python train.py --n_layer=11 --n_head=3 --n_kv_head=3 --head_dim=64 --d_mlp=1536 --vocab_size=4096 --attn_scale=0.125 --tie_embeddings=true --init="normal" --lr=0.00139 --lr_mult_qkv=0.7 --beta2=0.95 --decay_fraction=0.894
Each number is 200 + 20 x the weight over its row's rms, rounded and kept within 0 to 999. Layers, rows and columns count from 0. The size before them is the row's rms in percent of the matrix's.

# down: layer 6 MLP down (transposed), 1536x192, rms 0.126, rows 1531-1535, columns 144-191
# up: layer 6 MLP up, 1536x192, rms 0.135, rows 1532-1535, columns 144-191
down1531,089,150,181,219,195,211,180,218,236,204,190,204,211,174,209,197,204,226,210,209,179,207,195,214,165,195,224,187,226,194,201,191,221,224,168,185,185,215,205,233,200,197,201,201,188,217,202,202,207
up1532,093,192,227,187,212,225,200,226,190,188,210,209,210,235,177,225,190,226,205,220,208,182,189,189,194,213,256,182,206,229,209,221,185,218,188,208,236,241,213,180,189,204,190,221,189,176,170,209,181
down1532,096,183,184,193,201,204,228,204,180,197,195,205,183,172,203,187,157,208,235,203,196,201,246,233,208,201,209,204,189,189,223,210,204,173,187,188,209,203,222,216,179,184,191,210,163,186,167,215,188
up1533,108,195,160,156,257,218,249,209,191,200,241,202,215,219,198,224,173,205,189,198,211,240,196,200,205,181,211,198,184,219,197,197,211,205,205,186,189,164,200,184,197,221,200,187,220,230,183,192,246
down1533,104,244,202,198,180,221,249,178,184,163,227,210,202,207,205,221,183,193,187,209,165,202,186,189,207,194,203,220,218,190,166,214,218,200,215,239,190,199,175,218,210,174,160,179,227,214,188,186,205
up1534,107,184,216,216,192,219,192,191,219,236,192,209,210,169,202,193,221,169,181,207,218,200,229,188,211,227,212,204,189,169,208,231,176,202,216,192,224,208,212,143,210,193,188,229,217,177,177,231,207
down1534,106,225,192,188,185,188,174,166,225,189,181,218,214,210,198,230,188,210,193,248,206,196,187,213,224,197,205,220,167,177,187,218,174,192,219,207,231,196,183,198,207,187,158,229,212,202,172,196,187
up1535,096,202,184,200,184,218,181,207,217,215,192,176,232,210,175,224,182,195,195,211,210,194,226,236,193,211,249,219,206,244,227,261,201,208,179,202,190,203,216,177,169,176,210,224,215,165,198,193,202
down1535,100,208,189,179,199,203,168,183,208,207,215,150,183,197,179,194,169,202,205,207,183,148,195,192,217,188,189,193,210,200,199,186,230,211,205,186,197,222,201,174,197,238,192,184,211,205,172,181,200